config.toml
rope_base = 1020.0
tie_embeddings = false
extras = ["shifted keys", "gated attention", "normalized values", "value embeddings", "hashed n-gram embeddings", "an embedding shortcut", "learned residual scales", "capped logits"]
init_std_o = 0.0
optimizer = "muon_variant"
beta1 = 0.9
Each number is 128 + 32 x the weight over its row's rms, rounded and kept within 0 to 255. Layers, rows and columns count from 0. The size above them is the row's rms in percent of the matrix's.

# layer 11 attention output, 96x96, rms 0.317, rows 33-95, columns 0-95
size [ 93  95  93 109 111  96 100  96  97 112  93  94 149 110  88  85  97 102  97  87 100 107  99  98 106 101  96 115  93  96  85 103  96 102 103 106  86 109 115 116  91  90 107  86 119  89 108  91  96  93 104  97  85 108  92  94  91  99 101  95  99 111 107]
[[116 130 110 120 138  81 114  79 145  96 115 131 145 103 128 148 100 155 113 146  79 158 170 148  99 142  98 125  68 146 172  93  68 139  76 172 156 128 117  63 115 136 166 152 149  79 118 165 119 113 106 100 180 137 150 181 184 168 100 148 107  98 117 165 149 157 118 126  86 118 174  71 158 157 161 194 148 130 145 186 142  92 159 116 151 131  74 114  67  94  78 163 159 146 160 147]
 [ 97 166 106 137 181 175  81 132 129 138 114 138 129  85 133 126 116 103 131 138 137  92 118  99 137 118 130 141 135 136 138 179 139 158 115 130 156 127 139 119  94 116 162 199  80 132 123 188 136 151 184 122 119  83  62 158 149 150 133 115 101 168 146  70 107 171 118 144 162 110 104 148 121 188 121  39 162 157  91 139 133 172 172  61 128 138  53 169  52 168 149 136 151 148  99 122]
 [135 126 139 134  88 153 130  90  87 125 137 118 104 111 177  96 158 109 121 162 122 122  71 112 140 139 120 108 167 110 122 117  91 137 132 158 125 120 130  98 152 132 123  89 110 127 146 117 118  96 118 145 139 168 142 100  95 161 181 134 129 111 122 163 186 183 100 109 148 182 127 113 172 201 124 174 167 150  75 131 191 113  29 159 182 177  81 112 134 181 152 106 131 196 118 205]
 [156 184 126 145 136  89 147 157 192 154 110 138 118 173  65 117 149 140  99 152 144  97 108  82 160 117 123 103 133 107 105 123 121 118 173 147 158 216 124 153 138  81 130 120 171 140  64 115 102 134 132 144  85  94 127 136 122  97 130 182 176  93 121 105 142 131 119 165 106 157 162 132  69 133  79  81 145 119  87 148 103 173 116  98  71 111  71  76  61  97 135  92 169 154 134 169]
 [145 108 110 156  98 157 164 132 109 144  93 164 104 137 111  78 102 158 159 119 157  73 147 143 154 133 101 114  72 160 160 142 117 130 141 107 164 127  64 153 142 136 135 148 134 174 185 127  94 124  76 171 123 137 104 144 156 140 123 103 149 102  69 131 119 165 190  69 146 187 156 157 126  91 122 168 101 145 147  92 140 150 190  89 112  60 154 177 173  98 128 198  83 186 142 126]
 [147 112 122 160 138 166  99  84 151  86 103  84 100 136  89 128  98 139 139 132 126 153  89 113  62  94  82 181  96 110 147 135 106 120 120 159 176  82 117  77  82 152 130  49 112  87 162 133  95 148 136 100 171 164 159 172 157 143 126 156 172 121 130 120 134 121  79 176 157 103 107 160 132 171 154 186 126 106 133 138 129  89 131 147  96  85 135  97 169 128  99 191  96 205 119 181]
 [154 132 116 121 100 155 110 110  99 132 110 141 165 135 109 133 110 128 109 145 106  86 105 112 149 126 146 155 148  92 180 106 129 130 121  76  98 165 163 100 155  77 193 143  93 144  86 130 150 113 119  86 129 107 130 130 106 109 155  75 162 172  65 197 105 126 123 217 157 181 117 150 149  97 126 128 145 187 113  89  60 124 187  31 151 144 131 144 126 111 110 136 130 166 190 142]
 [146 116 122 197 105 108 135 152 115 133 170  95 155  89 140 104 111  85  91 120 159 114  93 204 138  93 144  94 117 180 180  79 126 105 171 136 145 168 147 126 130 118 134 124 150  97 134  80 120 124 119 116 124  94 142  88 110 174 149  46 123 156 128 133 164 104 179 174 128  48 135 111 177  93 153  91 156 102 128 134 112 109 141 183 157 108 102 170 142 196 138 166  61 134 171 125]
 [131  76 136 147  81  87 155 148 128 152 149 161 120 145 132  78  82 116 130 142 144 124 156 160 116 146  63  92 163 108 175 153 126  96 180  96 161 173 143 181 164 119 109 158 139  93 136 186  54 121 129 135 118 138 109 167  79 117 132 136 148 187  91 132  85 129 117  86  76 172  97 156 205 125 141 106  44 165 151  78  81 108 130 147 122 120 131  74 151  98 140 136 115 111 136 132]
 [143 135 136 135 121 133 163 115  70  80 142 121 134 173 149 201 164  90 147 124 121 101 137 107 170 129 142  86 132 181 126 170 119 114 111 119 151 149 143 143  82 115 186 147 199 191 149  94 130 141 108 103 136 214 125 122 100 106 119 129 119 136 154 139 125 120 135 182 116 134  77  69 117  93 143 112  92  64  87 121 155 179 182 145 151 112 169 193 140  94  72 167  84 140 151 124]
 [ 87 126 168 103 132 113 103  73 150  74 148 137 168 115 112  92 102 177 118 191  88 110 168  96 151 133 115 143 121 105 121  94 135 160  95 117  96 120 171 143 103  96 180 127 122 123 153 170 140 127 129 139 124 127 104 153 113 159 182 155 151 133 110 115 132 183 186  88 145  81  78  81 118  83 115  99 169 104 144 180  84 123 138  48 155  78 140  93  90 100 180  59  82 116 154 141]
 [135  71 104 139  86 123 167 179 100 142 134 145 124 158 171 152 136  98  91 147 155 116 122 107 112 120 155 118  80  83 111 133  98 106 157  95 138 136 116 151 139 104 120 106  95 126 113 161 154 108 130 160 116 133 148 147 191 125 140 185 111  84 131 103 104 188 157  93 123 128  74 116 160 108 225 230 142 156 156 181 189 131 102 140 135 122 163 122 113 109  79 197 162 144 129 181]
 [155 132 126 168 134  79 141 130  98 156 147 155  93 137 132 144  77 111 132 166 158 139 201 129 148 115 143  87 120 143 138  94 142 130  93 160 167  89 157 141  86 112  78 181 173 156  86 134 153  49 122 165 154 131  95 161 127  78 143  76 121 121  71 130  92  95 145 140 167 154 118  57 141 186 124  48  82 134 101 143 136 117 116 115 153 165 127  88 113  74 109 190 108 127 152 122]
 [127  96  76 133 159  92  84 179 145 117 128 103 126 105  92 103 117  80 104 102 124 187 123 195 149 100 130 186 141  86 156  67 138 147 115 185  95 128 117 149 148 173 118 165  83  97 127 169 145 153 113 116  69 135 151 130 101 129 119  94 138 123 139 109 184 161 100 109 186  92 137 161  45  95  99 142 160 144 139 153 127 149 100 160 160 150 161 142 196 124 108 119 110 124 206 152]
 [122 167  91 168  56 125 112 118 156  45 126 159 107 100  89 144 109  93 134 173 183 132 150  59 131 130 114 117 129 186 176 109 110 138  88 113 128 128 132  90 116 110 188 132 144 112  99 125 177 144 211 143 130 155 143 133 202 101 120 121  99 112 115 169 169 135 119 119 137 105  93 143  96 127 169  65 116 177 163  98 143 144 170 146 127 109 102 139 133 140  72 121 121 119 155 205]
 [132 139 126 139 146 171 144  92 155 150 140 112 117 134 105 131 132 117 102 122 122 159 140 130 149 129 183 117 133 111 112 160 136 176  93 148  92 161  96 107 117 144 137  95 117 160 128 162 119 151 117 155 121 142 179 185 147 110 153 132 109 129 166 117 123 185  65  91 128  97 158  53 106 118 161  87 108 169 110 229  75 107 142  86 152  95 154 189 162  88 196 162  59 189  93  98]
 [134 143 131 144 105 109 154 114 132 119  83 140 131 141 111  79 150 121  93 162 161 140 137 157 176 149 133  97 110 135 125 120 129 136 146 110 131 160 169 100 161 136 131 114 110  95  44 158 173 103 121 118 122 157 171 168 121  95 150 120 170 147 151 111 107  65  92 123  95  78 176  55 105 123  93  57 129 135 102  96 119 124  85  55  72 173  85 142 149 116 100 132 205  81 155 195]
 [133 111 143 193 136 144 142 128 104 116  95 158 124 116  72 157 102  93 152 150 168 123  95 120 120 136  93 193 150 111 157 191 199 137 103 122 151  84 115 112 140 142 173 128  59  99 107 164  62 197 160 126 152 129 140 126 103 133 119 132 142 157 107 153  78 123  99 173 139  63 113 134  83  81  97  93 159 132 178  83 116 124 111  68 171 120 136 156 125  70 132 172 109 114 161 167]
 [ 97  94 126 108 197 146 113 173 153 129 121 126  92 120 178 145 148 104 114 100 150 116 164 143 149 139 175 161  66  94 155 159 122 118 102 163 160 145 123 139 128 154 128 136 118 136 198 131 147 155 128  91 157  91  95  75 138 105 100 117  66 137 119 157  95  64  98 163 118 185 150 127 178 169  81 162  88  73 116 116 116 159  65  86 158 120 162 145 163 129  81  94 113  87  69  85]
 [131 165 146 164 134 143 101 138  82 144 116 108 138 119 145  77 195 117 143 160  93 125 187 117 146  66 123 150  73 107 132 103 132 130  79 131 120 141 116 115 165 132 128 123 118 127 156 222  97 112 133 153 118 150 132 123 140 190 146 160  91 164 115 128 105 164  91 129 122 113 150 134 118 150  90 129 122 173 128 202 158 133  64  10 165  81  96  63 105  98 131 121 129 101 109 139]
 [105 117 145 133 142 135 151  94 120 135  77 188 120 111 122 144 150 112  88 132 179 167 151 156 134 125 143 146 104 108 133  90  77 140  96  99 105 118  73 100 154 121 102 112 139 122 120  99 125 150 145 145 165 107 144 160 102 123 142 110 105 117 149  89 111  76 120 163  71 142 134  87 114 202  65  76 166  53 124  91 108 144 142  93  56 122  98  61 138 110  95  66 108  47  78 125]
 [142 156 157 206 147 128 160 135  93 116 184 124 213  96 175  86 110 144  96 118 152  85  91 105 121 106 102 100 165 145 131  89 148 139 115  98 155 101 108 169 152 144 118 157 129 100 126 137 129 190 132 127 132  93 148 152 122  87 131 136 113 126 105 103 153 134 153 121 158 117  74 108 153 118  68 118 115 177 145 112 164  32 126  35 165  96 127 153  78 134 147 145 152 180  86 146]
 [126 127 109 147 109 108 119 111 129 156 130 116 178 113  72 156 162 149  99  82 109 137 125 147 131 152 139 107  98 123  65 163 132 137 154  96 144 163  99 128 141  89 149 126 165 118 118  99 105  83  98 115 148 217 181 100 131 119 142 184 174 128  77 101  28 101 109 164 145 100 105 120 117 178 127 192 186 181  72 132 119  83 129 131 165  96  80  87 113 101 124  75 159 134 138 140]
 [145 123 161 111  87 127 138  92 149 124 159 172 137 136  65  64  68  61 108 133 165 185 126 149  87 146 119 159  89  94 139  94 100 148 116 102 132  79 167 119 157 108 136 118 142  67 112 167 111 106 142 102  91  89 146 175 130 164  85 136 128 130 145 160 155 163 109  59 163 155 155 103  89 102 147 146 176 118 110 178 169 128 106  48 148 141 125 154 171 169 134 160  69 133 139 146]
 [161 145 144  85 172 113 161 152 150 107  94 149 113 107 101  72 114 142 109 181  80 131  74 114 136 126 126 133 107 136 113 104 104 114 159  94 180 150 156 103 142  84 101 115  96  98 138 143 150 142 143 181 194 150 135 133 163 120 133 150 186 128 155 125 151 115 121 134  72  94  96 127 131 124 126 166 113 198 113 187 115 181  77 167  95 151 174 172 140  42 156 117 171 159 204 127]
 [123 104 109  90 146  91 181 113 123 131 160 174 113 157 123 115 100 138 109  96 141 143 149  94 138  70 120 150  99 186  87 155 143 143  97 107 172 122  94  82  76  93 144 120 107 106 113 185 108 159 107 122 185 116 118  77  89 112 192 136 144  86 179 137  86  71 128 151  98 115 122 131 144  89 108  83 208 164  77 101 123  98 114 108 132  81 173 111 102 139 131 142 141 165 209 109]
 [129 161 155 105 145 169 104 145 180 162  70 140 118 111 188 128 117 109 129 152  88 108  72 104 107 135  79 110 176 134 142 130 137 124 154  82 142  88 193 123  70 142 123 126 122 138 100 148 104 146 112 131 122 221 124 111 138 143 118 107  80  60 143  85  98 182  78 124 147 144 200 115  94 141 137 131 118 119 156 131  82 186  68 125 137  84 173  89 141 181 138 176 146 131 131 118]
 [132 134 133 127 152 127 108 152 125 136 127 124 164 121 111 148 111 110  69  65 165 164 149 109 141 131 107 108 122 147 102 120 103 127 102  94 127 146 181  83  75 184 192 162 127  93 123  91 149 148  85 169 138 170 115 185  96 109  96 122 100 137 169 154  95 156  72 142 167 171 154 131 185 103 112 172 124 143 159 181  76 101  87  65 146  83 184 127 118  66 114 133 183 167 127 169]
 [165 153 137 114 147 189 120 142 172 176 141  82  97 140 178 212 173 134 125 145 108  80 150 212 112 111 124 125 114 130 148  93 158 165 171 162 110 145 124 102 119 115 155 122 130 140 126  82 148 108 101 142 169 126 122  98 128 117 133 134 124 119 155 177 101 167 206 192 111 179  87 179 105 190 154 116 126  94 124 128  94 165 132 164 126 153 134 139 142 173  96  82 103  79  77 110]
 [120 103 163 123 113  79  69 113 168 124 199  55 116 116 102 126 117 166 124 144 220  93 161 176 107 105 159 133 105 146 173 109 208 138 165 118  86 111 100 119 131 149 116 151 127 155 146 131 161 121 125 103 101  89  93 149 129 129 113 124 138 102 146 140 135 140 160 134 176  98 146 145 133 135 184 146  64 150 196 136 121 107 153 140 150 162 194 124  78 130 121 102 173 175 166 181]
 [178  66 129 154 111  85  97 138 124 167 177  65 111 169 104 168 164 149 156 165 180 141 120 183 141 164 118 110  67 124 162  92 138 148 164 124 154 158  96 135 142 136 150 159  82 159 149 141 165 159 122  82 166 160 151 153 110 189 152 122 138 165 160  94 124 213 168 134 124 145  50  85  99 130 117 122 114  96 110  93 152 167 121 132 143 164 179 108 140  87 118 162 113 140  99 137]
 [178 132  66 131 131 148 173 125 122 123 130 125 117 144 148 120 120 144  29 158  84 117 165 123 111  97  95 122 125  67 149  78 152 144 117  98 190 138 110  91 175 129 120 115 119 179 148 125  81 122 125 140  53 130 123 181  86 149 190 111 136 146 100  75 150 108  98 124  81 114 104  64 101 123 146 159 130 172 189 150  78  95 135  97 140 154 114 105 145 132 158 126  76 134 185 107]
 [145 150 101  96 117 109  86 157 122 180 134  89  84 109 129 141 126 150 104  96 136 114 117 116 122 142 193 152 130 113 176 146 200 112 159 182 120 115 153  98 136 114  97 109  98 137 155 158 179 109 143 141 199  82 179 138 121  90  89 126 115 123 129 152 169 140 120 101 152 110 130  87 116 112  80  85 128 143 175  97 131 111 144 152 206 167 233 177  98 165 106 121 180  77 129 128]
 [136 181 129 148 126 169 185 118 156 169 126  97 146 135 103  92  69 137  65 125 101 137 123 149 130 127 146 151 155  92 171 129 159 157 106 122  92  74  77 131 117 177 111  45 115  69 100 197  97 159 121  99 146 127 159 154 133 106 131 131  96 129  92 138 106 148 123 164 149 107  80 222 121 110 171 128  79 131 109 143 100 119 110 114 104 126 156 183 115 176  86 136  98 187 159 108]
 [ 89 151 124 180 139 135 135 177 126 194 112 136 143 107 183 110  92 116  88 136 116 117 141 117  88  69  99  98 113 128 153 106 124 125 130 152 137  52 145 165 110 146 149 147 114 146 163 141  79 152  86 169 152 154 141  99 188 136 140 122 159 174 100  79 155 100 119  78 115  87 203 115  87 100 141 178  82  85  96 100 193 164 112 133 128 117 103 125 175  44 103 125 102 126 113 110]
 [ 90 124 113 135 123 161 145 146 119 121 135 107 128 168 147 152  91 144 112 161 104 183 103  99 131 138 119 129 104  77 132 149  82 178  94 156  69 161 117 139  97 131 128 206  77 128 141 132 140 112 160  58  77 146 107 138 186  70 134 137 195 151 123 159 120 110  96 210  93 115 133 112 138  60 120 106 128 175 183 173 166 142 146 102  74 128 158 142 174 161 143 153 164  91 134 124]
 [ 99 163 123 159 122 125 151 165  90 106 123 158 107  92 111 150 128  82 111 167 168 120 161 190  67 134  89  84 125 221  84 148 101 117 131 111 118 112 113 151 149 173 140 139 136 120 103 128  99 113 120 161 124 113 132 112  98 161 138 106 132 110 136  96 167 177 130 187  66  61 160  63 113 142 142  92 146 135 124  90 135 104  79 150  96 147 134 151 114  42 162 107 153 156  58 160]
 [161 128 107 135 122 160 163 129 132 133 141 149 124 101 113 173 152  78  98 145  82 145 151  60 116 132 118 141 120  97 102 142  50  86 122 179 143 150  74 123  96 118 175 168  92 140  80 155 132 128 112 176 122 164 114 107 174 106 152 125 111 108 140  83 159 126 116 113 112 103 153  55 137 173 167 188 135 233  82 106 104 166 121 164 206 117 136 146 104 129 106 131  88 152 149 127]
 [106  90 107  70 117 111  96 140 185 129 146 172 149 132 128 145 132 145 149 142  99  39 186  85 145 181 107 120 130 107 129 122 114 133 119 130 135 137 157 111  79 117  63 116 120  72  97 165 163 167 127 143 126 187 113 110 163  86 153 163  45 148 150 146 107 139 143 161 118 184 104  77 135 150  90 147 119 203 165 113 139 118 101 171 126 112 125 175 126 138 114 136 134  73 139  57]
 [125 155 141  79 113 104 136 152 109  90  99 154 113 132  79 156  98 124 129 139 136 122 160 125 156 169 125 137 152 117 121  51 118  90  89  89  47  95 126  95 140 120 152 155 213  98 150 128  87  80 127 119 107 126 120 220 105 162  90 179 118  93 126 158  80 114 131 108 162 118 110 103 162 162 145 164 162 143  86 105 156 131 149 184  74 148 100  88 103 126 110  74  78  97  99 137]
 [ 82 127 100 172 142  72 126 177 138 129 121  83 176 154 103 153  91 109 112 134 117 107 154 149 128 117 138  95 142 130 168 132  98 115 128 131 170 162 160 143 187 101 140 149 109  56 140 145 143  86 181  81 128 185 142  84  96 135 153 100 129 100 129 124 124 179 159 189 159 173  56 151 211  67  96 122  90 130 147 179 152 105  95  69 144  93 115  96 150 147 109 114 149 148 122 108]
 [116 122 126 145 116  85 204 167 111 114 142  79 157 104  78  71 141 136 168 122 139 156 110 121 176 138 122  91  97 173 150 154 135 100  83 159 153 112 121 148 111 115  84 120 186 123 117 151 176 106  60 105  98  77 195 123 107 128 125  82 160 107 166 137  74  70 140 109 125 132 140 120 166 140 118  85 176 165  73 173 155 139 129 105  67 125 137 151 165 116 136  85 165  66 119 132]
 [158 111 170 142  85 147 125 126 144 155 194  82 144  93 160 119 148  63  93 156 132 142 143 144 150 121 138  97  81 140  77  92  75 164 143 111 145 122 110 123 113 134 147 125 139 145 172 100 123 132 148 111 169  90 146 111 143  65 146  84 113 129 111 109 152 146  90 115  56 119 129 138 139 171 130 123  68 144 145 194 210 159 132 119 172 151 158 104 113 107  47 113 187 200 107 133]
 [134 160  93 130  89 134 100 113 148 160 110 109 193  91 117 177  83  46 164  84 146  92 135 183  97 137  83 129 162 131   1 121  94 112 102 166 104 135  91 147 183  69 127 139 173 150 116 154 129 129 173 139 111 140 140 127 137 115 114  98 156 109 157 157 147  46  99 167 164 105 134 138 142 134  95 165 114 146 139 123 106 140 167 135 145 117 151 149 121 148  64 123 140 116 115 115]
 [142 149 143 110 185 146 167 156 102 164 139 160 147 155  88 122 143 154  98 128 140 138 143 124  97 119 112 139  95 122 185 115 114 126 124 166 103 144 164  73  91 123 206 172 109 144  79 131  91 163 102 146 157 151 131  85 191  97 131 125 133 113 163 144 198 143 156 100 139 173  95 106  87 101  89  57 125 126 181 113  90  77 124  68 105  90 115 154 103  91  61 150 180 114 156 159]
 [ 69 147 110 134  80 142 146 115 111 110 158 124 173  96  98  83 136  87 142  87 155 109 140 121 168  94  99 112 116 175 127  93 185 190 109 142 105  78 173 145 119 134 105 161 140 120 161 118 137 133 113  97 142 112 131  94 189  95 161  94 150 163 142 151  84  91  78  83 181  85 161 185  86 144 112 146 153 159 132 149 116 146 141 159 117  46 131  91 147 149 219 117 108 153 159 134]
 [134 134 170 147 139 122 115 157 140 113  86 137  91 125 140 138 107 151  59  76 144 177 111 112 104 119 135 161 123 127 176 104 105 109 107 124 124 141 150 112 209 158  92 147 141 184 196 126 159 127 142 132  92 141 136 161  95 119 189 135 151 107  99 133  45  84  94  94 147 158 172 171 146  67 112 161 126 165 121 101  88 113 149 131 144  84 132 117 210  98  70  98 161 160 123  77]
 [144 153  97 192  97 168  92 141 149 186 110 144 172 127 129 106 169 155 184 143  74 146  55 136 135 164  97 162 154  60  95 113 143 115 177 186 135 129 145 188 130 159 133 139 121  87 115 117 171 153  69 140 107 149 104 158 177 127 122 159 141 135  97 115  85 134  97 206 140 173 126 162  96 123 149 128  83 181 137 101 104  72 121 107 114 132 138  99 167 125 160  85 136  95 141 117]
 [100 136 129 157 160 107 202 130 179 127 126  58 204 153 102 160 116 122 120 109 149 108 143  72 116  83  75 115 118 122 184 115 170 119 104 164 164 110  97 160  99 121 179 121  54 129 118 175 148 120 136 168  93 173  95 130 149 140 143 171  97  90 181 141 113 104 165 162 149 137 132 169  54 153 113 122 105  92 128 138 112  97  93 126 109  91 154  64 145 164 165 106 138 104 120 156]
 [127 157 119  64 112 130  91 132 137 152 186  94  71 171 137 151 181 205 132 151 105 159 125 116 181 152 122 170 149 117 162 103 147 134 147 128  96 109 115 152 155  94 199 138 107 126 116 152 101 128 108 129 109 111  98  95 100  96 104 137  50 101 184  70  90 118 114 124 152 153 126 110  82 129 164 109 134 188 121 144 137 147 173 124 111  71 138 124 203 109 132  96 147 151  51 105]
 [159 123 141 165 101 179 151 186  97 125 181  80 167 148 125 134  65  99  79 167 175 143 106 134 140 147 118  91 136 143 157 126 125 114 134 116 109 118 128 105 128  51 102 121 103 108 132 124 161 140 112 176 130 113 150 136 121 107 104  76 176 117 139 124 212 169 150 119 128 185 101 114 109  81  96 163 103 150 159 129 151 106 105 116 188 120 171 134 200 167 130 131 203 200 157 128]
 [129 113 165  97 102 156 120 148 108 194  96 109 192 149 171 175  98 143  84 145 118 127 122  99 145 164 182 109 162 159 122 117  54 157 105 117 114 164 148 104 109 188 161 146 108 134 118 127 143 180 146 193 155 105 116 107  87 124 124 110 122 125 108 119 155 128 181 134  90 136 119  72  60 114  58  88 100  87 197 138  94 120 137 135 113  68 137 147 163  83 134  89  81 143 138 145]
 [158 132 107 143 135 100  68 112 182 162 152 160 121 143 201 108 106 153 174  89 111 117 140 126 130 182  74 149 117 131 129  99  74  95 174 123 147 131 104 105  79 107 140  83 141  84  98 133 181  71 136 162  92 119  89 108 168  99  69 121 106 137 131 148 120 122 152 115 146 164 161 132 150 205 177 139 113  98 149 111 159 108 105 147 119 133 194 186  44 160 123 119 145 135 165 126]
 [106 152  51 172 110  70 114 163  86 151  73 106  96 116 135 133 134 127 141 120 125 121 139 147  86 135 122  92 100 119 128 125 114 110  96  77  66 115 121 136 119 116 114 153 146 212 155 156 111 166 159 107  87 134 112 188 136 181 123 149 114  77  82 116 178 130 169  87  99 152 140 153  98  87 150 121  94 140 143 102  56 163 169 111 120 210  97 136 131 119 169 134 158 156  99 184]
 [128 160 107 127 144 136 142 192 139 117 169 147 133 108 103 189 164 112 115 109 113 121 214  92 150 170  78 157 169  87 105 124 100 110 110 123 141  85 127  29 104 101 164 154 128 151 153 123 169  99 145 128 144  88 172 140  63 137  96  84 117  93  87 154 169 105 145 137 122 125 158  94 142 172 162 110 104 124 132 155 111 188 106  99 125 123 138 157 187 195  99  80 100 113 164 135]
 [174 122 109 144 175 120 153 150 113  55 165 127  99  95  67  76 114  95 133 133  81  85 165 142 118 178 133 135  90 101 152 174 158 123 144 119 122  95  69 161  73 127 133 154 127 116 134 143  97 138 165  75 130 170 111 138  79  91 133 160 163 130  86 117 145  69 134 127 109 133  75 115 153 163  68  95 138 130  96 148 193  84 108  84  73  92 171 120  98 112 116 129 152 107 155 184]
 [163  94 137 123 121 142 197  85 144 189 138 130 116 127 140 147 137 177 145 145 130 199  78 130 161 118 154  83 102  93 103 134 111 140 228 117 126 134 123 163 116 117  99  81 128 119 109  81 157 194  94  98 165 154 126 123 108 102  87 145 105  82 150 158  88 124 133 160  89  94 111 110 125 121 183  97 152 122 191 121 108 145  80 150 181 164 131 203 100  93 136 150 105  96 125  98]
 [140 101 153 123 146 133  95 111 146 144  88 122  88  36 124 168 138 165 149 136 160 104 128  94 140 114 128 227 152 145 127 123 145  52 151 105 157 163  90 186  97 130 120 142 134  87 101 153  90 120 169  95 131 130 139 143 153  90  94 128 142  77 119 142  99 165 115 117 160  99 153 134 132 206 121 136 129 109 114  98 180 133 142 104 139 139 151 153  83 147 135  44  55 130 182  97]
 [123 165 130 100 109 139 131 140 116 150 104 114 100 104 146 139 128 181 178 149 125 125  82 133 186 121  39 109 134 130  98 158 120 131 161 101 120 148 122 141 123 144 149 152 172 187 186 158 134 141 167  95 167  96 119  60 128 111 109  88  78  86 140 136 106 113 101 183 151 120 128  74 141 152 146  88 101 112  65  96 104 113 120  82  52  92 174  78 111 192 136  69 134 125 100 148]
 [168 104 116 140 137 149  83 121 154 138 101 140 154 205 120 153 138 188  99 165 115  81  69  99 156  90  98  95 110 111  88 140  84 120 128 139 147 149 163  75 179 147 137  92 118 138  82  90 164 134 135 157 147 146  99 116 152  95 150 141 188  92 108 149  81 157 144 116 142 151 156 136  77 127 144 118 206 114 120 200  96 117 148 145 100  91  91  50 138  71 112 135  83 151 111 156]
 [122 105 204 150 142 164 208 147 124  99 144 146 113 136 114  56 169 124 166 173 133 142 130  70 166 162 120  49 116 141 153 124 106 172 159 129 160 151 111  96 103 144 107 129 116 139 108 157 133 102  98 165  83  91  94 119 187 119 138 131 142 129 129  54 177 135 130 147  64 127 148 150 168 156 142 171 120 162  98 165 173 148 149 116 110 114 105 146 155 129 132 149 197 192 162 143]
 [114 107 122 144  79 156 110  86 136 132 129 167 111 175 121 137 151 113 173 113 118 141 133 118  77 158 147 197 120 118 104 198 141 176 111  81 142 113 107 179 171 101 120 168 139 199 159 100 115  92 104 121 109 138 132  88 146 124 143 121 133 141 166 180 100 119 116 187 114 185 106 174 117 136 164 174 129 109  78 180 179 113 189 138 126  87 155  82  74 120 177 131 172 109  84 163]
 [ 98 144 109 100 105 126  95 110 104  55  53  90 114  98 135 143 130 143 168 133  95  70 155 121 129 152 140 127 164 143 112 189 146 120 141 165 100  95 145  91 102 169 176 149 110 204 134 109 156 103 145  75 114 155 112 103 104 170 112 118 101 157 132 126  72  95 115 110 110 122  79  61 148  58 128  91 141 156 132 152 100 108 152 120 102 176 170 104  76 147 112  84  82 172 120  77]]